Each number is 128 + 32 x the weight over its row's rms, rounded and kept within 0 to 255. Layers, rows and columns count from 0. The size above them is the row's rms in percent of the matrix's.

# layer 3 attention key, 128x64, rms 0.207, rows 89-95, columns 0-63
size [ 90  92  72  74  69  67  83]
[[137 178 113 132  89 221 103 128 157 147 114 123 153 160 148 126  83 183 139 173 124 115 145  95 126 117  98 171 138 164 121 144  85 135 149 121 107  57  61 120 149  93 168 141 157 141 116 168 126 193  94 116  62 158 137 109 117  64 114 122 131 104 112 112]
 [121 107 129 166 159 115 179 143  67  86 161 116 157 128 160  76 138 134 137 152 119 118 110 120  74  55 173  62 145 110 154  85 136 109 192 125 146 107 222 120 139  85 106 130 114 108 157 113 139 110 126 148 175 112 111 149 123 131 136 122 133 181  65 113]
 [144 144 104 105 150  90 157 106 156 152 151 163 100 164 211  89 185 179  83 139 136 137 148 103 124 153 107 199 160 168  97 120 127  91  99 133 147 157 159 139 176 115 168 111 182 110 132  97 111 158 117 151 156 137 153 121  67 104  99  95 189 112 154 102]
 [152 114 160  99 132  99  84 133 123  57  82 120 114 168  79 162  98 118  63 105  93  87 134 136 132 158 110  95  65 117 109 101 164  91 187  96 131 130 101 191 108 144 133 133 115  97 152 121 102 184  84 138 119 144  96 100 128 179  94 114  89 170 126  87]
 [104 139 111 122  52 128 170 152 119 116 145 180 128 140 103 114  98 140 150 119 138  85  69 136 117  40 125  74 163 130 128 156 117 156 100  95 107 108 114 158 123 114 121 128 141 131 147 126 181  88  68 115 139 128 143 151 104 144 111 226 176  85  82 158]
 [ 58  83 176 134 134 165 141 152 126  95 125 167 129 178 160 142 116 127  97 151  94 170 154 146 151 107 161 127 171 155 175 131  94  98 147 140 131 149 126 119 127 102  75 136 134 164 149 177  83  81 140 109 115 111  94 128  73 133 150 216  90 141 150  58]
 [101 136  94  94  54 149  77 131 117 129 160 129 126 128 114 139 171  90  67 110 129 140 103  66 144 126 114 126 138 135 194 116 108 135 140 116  75 151 103 146 134 127 201 157 202 167 101 141 147  77 138 140 129  91 116 157  88  55 106 180 137 127 107 116]]
# layer 3 attention query, 128x64, rms 0.216, rows 90-95, columns 0-63
size [ 89  76  86  86  79  82]
[[116 127  69 107 127 177 151 173 118 169 169 127 155 110 129 165 118 173  94 119  87 182 102 133  93  98  67 124 118 132  48 101 139 151 104 151 174 124 111 111 130  87 140 119 151 111 115  90 107 111 118 113  94 162 107 154 180 134 173 225 110  97 125 109]
 [156 120  74 151 152  98 121 135 111  98 166 149 147 184 128 127 164 161 120 105 123 129  82 133 155 132 129 142 109 177 105 121 119  84 127  57 120 141 156 160 206  82 210 155  71 122 116  78 132 157  79 151 147 182 129 153  97 118 116  75 135 148 135 155]
 [147 112 118 107 162  80 124 161 174  91 139 115 165 142 105 169  93 139 109 105  99 143 159  64 180 137 137 105 117  91 130 155 154 128 145 137 117 178 157 142  61 149 104 122 121 181 132 200  99 134 182 164 140  98  82 165 128 140 117 151 125 224 119 101]
 [140 137  92 151  79 137 161 122 160 145 123 151 104 151 159 105 166 162  95 140 203 106 172 146 153 109 102 176  73 127 103  84 121  58 130 121 160 106 130 139 130 123 164  98 150 152 147 116 128 128 159  27 162 120  99 132 118 129 102 198 137  82 170 152]
 [117 110 171 167 107 132 189 149 110 142 157 164 127  95  86  98 102 115 122  78 155 165  52 140 163 112 126 122  75 130  95 137 134  70 141 127 108 109  97 186 179 127  43  90 101  87 119 122 114 157 142 183  95 121 108 108 117  86 132 129 135 149 102 174]
 [106 145 104 112 170 115  87 176 121 195 110 179  73 123 128 108 118 130  80 141 173 170  60 115 127 141 148 107  89 147 137 147 119 140 150 106 102 140  88 164 129 133 140 195 159 117  83 155 145 183 111 133 133 190 110 125  44 134  98 109 104 101 168 136]]
# layer 3 attention value, 128x64, rms 0.175, rows 64-81, columns 0-63
size [103  95  90  92  98  62 107  94  81  87 103  90  93  99  96  80  82  84]
[[125 107 118 124 104 102 131 135 142 140 148 147 140 112 148 153 139 103 157 142 121 173  90  74 152 119 211  55 104 162 118 114 116 104 175 111 128 115 128  84 230 109 127 117 142 121  84 161 102 139 149 147 109 163 161 143  55 133  94 167 153  90 165  77]
 [ 52 157 143 145 167  90 117 122 177 157 159 157 138  76 126 112 106 145 182 126 113 110 118  76 128 150 185 150 202  94  98  92  76 166 107 114 107 117  66  68 153 145 102 128 128 114 175 138 159 136  98 180  87 159 152 111 121 111 119 101 126 131 143 149]
 [171  99 175 137 119  82 165 108 153 145 126 148 101 141 161 152 193 122 104 172 148 149 125  99  97 156 137  95 136  56  51 157  44 138 161 153  91 109 122 112 132 122 103 150 147 156  83 111  74 180 107 143 140 112 125 110  85 106 122 128 112 186  98 136]
 [154 130  89 111  98 151 125 124 164 123 176 169 115 100 154  71 189 167 162  58 115  58  98 171  92 174 131 125 145  92 123 149 146 126 100 178 102 122 122 122 124 138 192 151 143 122 161 104 170 160 165  95 103 127 171 109 155 104 163  73 151 101 147 106]
 [ 99 126 125 129 127 146 177  57 144  83 124 166 132 103 126 145 148 100 144 115 124 108 135 110 160 137 137 171 193 110 132  99  88  99 149 108  70 127 192 118 147 135 134 117 105  35  90  85  98  94 118 176 196  63  94 125 104 155 134 147 146 101 145 131]
 [122  91 147 121 101 137 129 143 133 179 106 124 120 144 106 147 114 113 180 107 133 211 160  76 118 120 116  82 102 132 150  91 117 118 160 200 113  98 101 124 111 131  35 105 139  95  98 138 104 112 171 128 114  66 178 147 119  40 140 148 142 111 105 142]
 [152 125 100 160 115 143  95 162 185 111 140 105 185 107  85 152 153 167 118  77 127 169 127 115 158  75 162 111 175 144 169 118 169 132 140 104 156 131  69  53 170 101 110 105 119 112 101 156 137 112 113 195  97 170 166 130 152 119  78 138 151 154  81 105]
 [119 110  89  83 167 152 142 124 150 146 142 162 124 119 126 120 120  90 117 176 142 132 129 112 182 159 146  85  88 153 173 108 157 117 171 180 136 102 134 206 147 123 126 165  94 108 144  72 134  85 115  62 125 164 166  99 185 144 128 140  92 202 169 102]
 [ 74 124 129 149 156 127 178 128 166  96 106 138  67 111 137 142  35 114 159 127 162 131 114 132 130 132 137  87 112 126  94 105 148 126 144  50 172 159 128 127  92 128 100 151 103 113 143  92  62 126  99 180 190 195 139 112 122 135 140 129  84 137  97 176]
 [125  99  92 149 132 159  83 147  86 182  99 188  90 109 142 159 108 154  56 156 181 160 178 113 192  77 162 104 118 148 124 155 147 138 137 150 115 157 150  86 132 197  58 141 117 159  92 177  97 124 142 135 142 122 123 149 131 107 120 142 135 105  90  99]
 [115 119 193 113 116 137 122 101 125 137 168  69 191 120 173  93 122 105 102 123 171 135  98  92 136 145 164 109 182 110 140 123 123 207 152 106 100 107 134 111  92 114 137  96 179  97 113 157 136  38 111 120  93 148 160  65 139 141 178 145 106 105 149 157]
 [157 153 161 142 132 107 121 113 155 223 119 103 138  90  96 161 121 139 167 138 196 155 158  67  93 134  93 150 141 149 113  93 106  84 168 127 132 125 113 120 187 177  86 133 103 119 136 100 125  91 126 124 144 137 154 117  99  46 169  78 127 146 172 160]
 [ 96 143 134 188  97 150 108 129 109 134 151 145 112 145  62 201 145  94 149 132 119 141 104 150  80 123 177 143 146 113 170 172  86 178 160 117 118 124 108 120 109 109 145 177  69 108 144 175 180 141  90 164 148 145 149 115 128 142 140 131  29  98 103 100]
 [141 121 116 135  68 115 103 131 106 139 147 102 115 134 155 143  20 129 121  88 158  86  98 146 122 121 109  96 139  73 138 108  87 113  98 124  93 122 133 112 106 205  77 193 105 152 127 132 114  79 143 161 125  65 138 123 128 166 104 190 116 151  94 165]
 [187 114 119 189  78 156 159 156 202 106 138 123 178 111 101 130 131 128  92  86  84 107 112 152 170 141 125 159 148 130 133 126  88  72  92 118  84 171 137 104 150  83 131 103 161 202 131 172  74  76 122 126 141 171  88 115 161 141 153 130 122 133 130 130]
 [153 128 135 129  81 152 107 100 190 148 111 161 105 188 124  91  87  75  99 129 157 168 193 193 124 148 108 113  89 139 171  96 135 140 142 135 106 158 135 146 138  66 183 110  77 108 129 186 116 137  86  88 131 112 151 144 178 120 130 123  86 156  86 115]
 [ 83 135 145 147 143 126 131 106 106 104 117 128 137 119 110  72 129 153 141 172 118 201 127  95 136  79 168 106 119 175  89 111 123 117 183 119  74  64 130 106 158 132 133 195 128  47 125 164 148 122  89  80 140 135  87 185  68 157 128 131 158 121 146 141]
 [135 107 152 126 174 125 104 134 128 115 102  72 129  58 156 132 166  80 141 106 143 137 126 166 100 151  67 125 141 127 104 134 173 150  59 165 114 134 154 121 141 190 151  58 186 145  89 116 102 151 143 108 111  91 129 132 200 170 103  88 117 114  75 131]]
# layer 3 attention output (transposed), 128x64, rms 0.367, rows 64-81, columns 0-63
size [104 112  87  94 106  56 112 109  83 105 109  93  93 101 109 102 106 103]
[[147 129 150 117  95 135 139  88  74 173 149 116 140 194 122 110  56 122 125 104 182 138 166 120 136 111 128 166 109  66 150  60  84 133 151 146 135 166 192 117  86 176  97  90  92  84 134 112 135 134 106 125 198  89 155 129 136 160 132 158  98 130 146 145]
 [105  72  77 132  80 132 139 171 131 159 131 108 135 127  89 161 143 164 136 118 157 140 128 118 150 116 118 121  73 183 101  61 131 121 190 132 101 105 197 174 178 107  86 119 101 112  91  88  92 162 118 124 110 111 109 128 171 152 193 175 168 110 104 146]
 [ 99  77  86  70 101 107 111 133  61 108  95 118 172 165  90 113  86 102 148  97 142  82 122 124 121 154 142 161 124 193 173 149 119  66 118 106 119 142 142 156  93 146 130 139 143  95 193 171 161 118 132 132 155 150  93 177 123 163 134 199 157 159 135 106]
 [113 113 149 123 147 140 169 175 142 110 110 140  35 113 109 140 151 134 106 137 138 100 112  92 153 165 116 151 114 159 108 151 153 137 164 116  77 161  72 146  90 153 134 125  70 151 141 157 150 201 140 135 132 114  73 102 174  95  83 160 129  68  94 193]
 [120 109 138 144 130 138 107 154 105 128 135 121  92 102 181 116 161 126 116 115  65 120 178  37  77  88 150 179 123 140 139  73 123 156 127 138 126 122 154 147 109 143  94 115 177 171 125 178 117  93 212 155  78  90 116  94 140  87 168 167 158 140 112 131]
 [115 126  84 148 147 130 155  72 165 106  96  83 185 132 126  87  87 123 131 163 146  46 165 118 166  99  69 145 138 117 158 137 156 155  47  93 118 119 136 117 120 198 162 140 122 152 153 101 126 128 111  88 145 121 158 159 131 136  97 155 126 205 138 149]
 [178 128 133 165 124 158 195 152 111 132 104 100 178 121 123 156 119 128  91 143 130 129 180 181 126  94 102 139  56  67  70 117  84 121 120 125 159 153 180 109 110 117 115 134 109 135  66  96  95 158  90 145 151 129 127 147 199 148 156 168 112 109  70 136]
 [108 176 127 143 104 158  84  95 128 122 158  99  71 107 189 103 146 119 141 152 174  64 198 190 129 139  88 126 124 104 167 154 139 152  86 136 127 131 123  69 161 177 104 111 138 162 139 111 182  97 130  78  90 120 107 136 125 102 111 114 168  83 174 114]
 [ 81 150 128 140  89  76  41 137 127 128 146 127 144 144 148 142 171 121 126 139 148 122 131 130 133 131 157 116  92 156 136 177  89 132 146  97  98 101 150 183 216  65 121 125 115 150  75 134 116 103 114 138  95 103 128 163 141 112 213 154 125 120 171  66]
 [131 144 201 137  71  74 174 121 103 136 110 106 177 122 144  71  65 103 167  96  65 147 113 137 134 137 104 108 170  65 164  98 117 146 105 101 168 131 192 134 158 120  83  80 145 133 176 122 155 116 130 168 110 124 143 163 180 111 147 133 124 142 139 118]
 [109 130  56 129 145 155 102 140 153 132 176  95  79 143 123 185 111 133 154 146 137 145 176 115 133  89 112 133 103 141 171  35 133  81 146 162 153 128 126 146  99 140 150  90  60 115  79 112 128 121  84 152  94 140 202 164 113 117 132 157 187 136 140 108]
 [ 65  80  73 125 132  90 125 111 143 171  82  90 152 103 107  97 107 117 137 142 147 106 154 114 200 119 148 132 142 118 163 137 123 126  62 110  72 107 182 129 176 176  91 141 148 141 121  86 146  99 139 127 130 127 170 188 138  93 159 130 205 137 122 169]
 [122  52 111 132  80 175 160 194 150 101 110 140 133 124  73 128 130 116 114 112 119 121 102 173 138  75 144 107  86 145 140 124 182 160 129 116 103 139 111 162 122 156 108 108 171 102 200 127 127 113 158  62 135 165 108  95 196 156 168 153  71 133 103 115]
 [ 91  81  90 101 138 109 105 141  85 120 108 149 136 127  79 120 152 138 143 133  51 142  94 102  71 161 133 110 169 164 152 149 109 138  84 105 135 136 118 203  81 105 186 106 137 131 133  78 162 141 118 164  93 151 172 162 175  89 164 158 167 176 152 136]
 [140 120 139  47 164 161 137 156 110  89 101 129 150 102 160 199 148 125 107 145 115 154 184 153  57 134 160 124 138  91  90 129 119 143  77 151 170 151 140 113 123 175 165 162 135 114  99 170  95  65 155 163  83  95 137 115 165 112 121 124 137  95  89  77]
 [158 172 111 100 142 145 127 136 152  76 120 114  87 132 162 149 124  87  78 143 117  77 153 179 134 115  79 105 111 106 150 184 163 117  51 147 174 114 123 138 141 177 154 111 143 170 160 142  87 146 165  67 103 150 117 134 169 171  96 142  76 126 143  68]
 [137 123 122 170  86 117 140 133 143 183 158 147 137  90 120 104  80  46 155  95 145 155  91 102 172  68 161 126 144 123 212 110 136 154 121 130 113 121 186 130 129 154  40 100 133 124 132 123 122  80 180 119 171 102 137 111  90 163 110 124 123 143 132 170]
 [174 150 141 127 164 133 114 154 141  83 140 154 150 157 146 136 116 175 122 117 119 175 150  74 135 124  81 169 139 136 103 101 176  86 124 155 141 172  85  94  82  82 174 147 137 151 117 151  98 204  75 149 104 159 110 156  58  95  82 108 123 137 100  79]]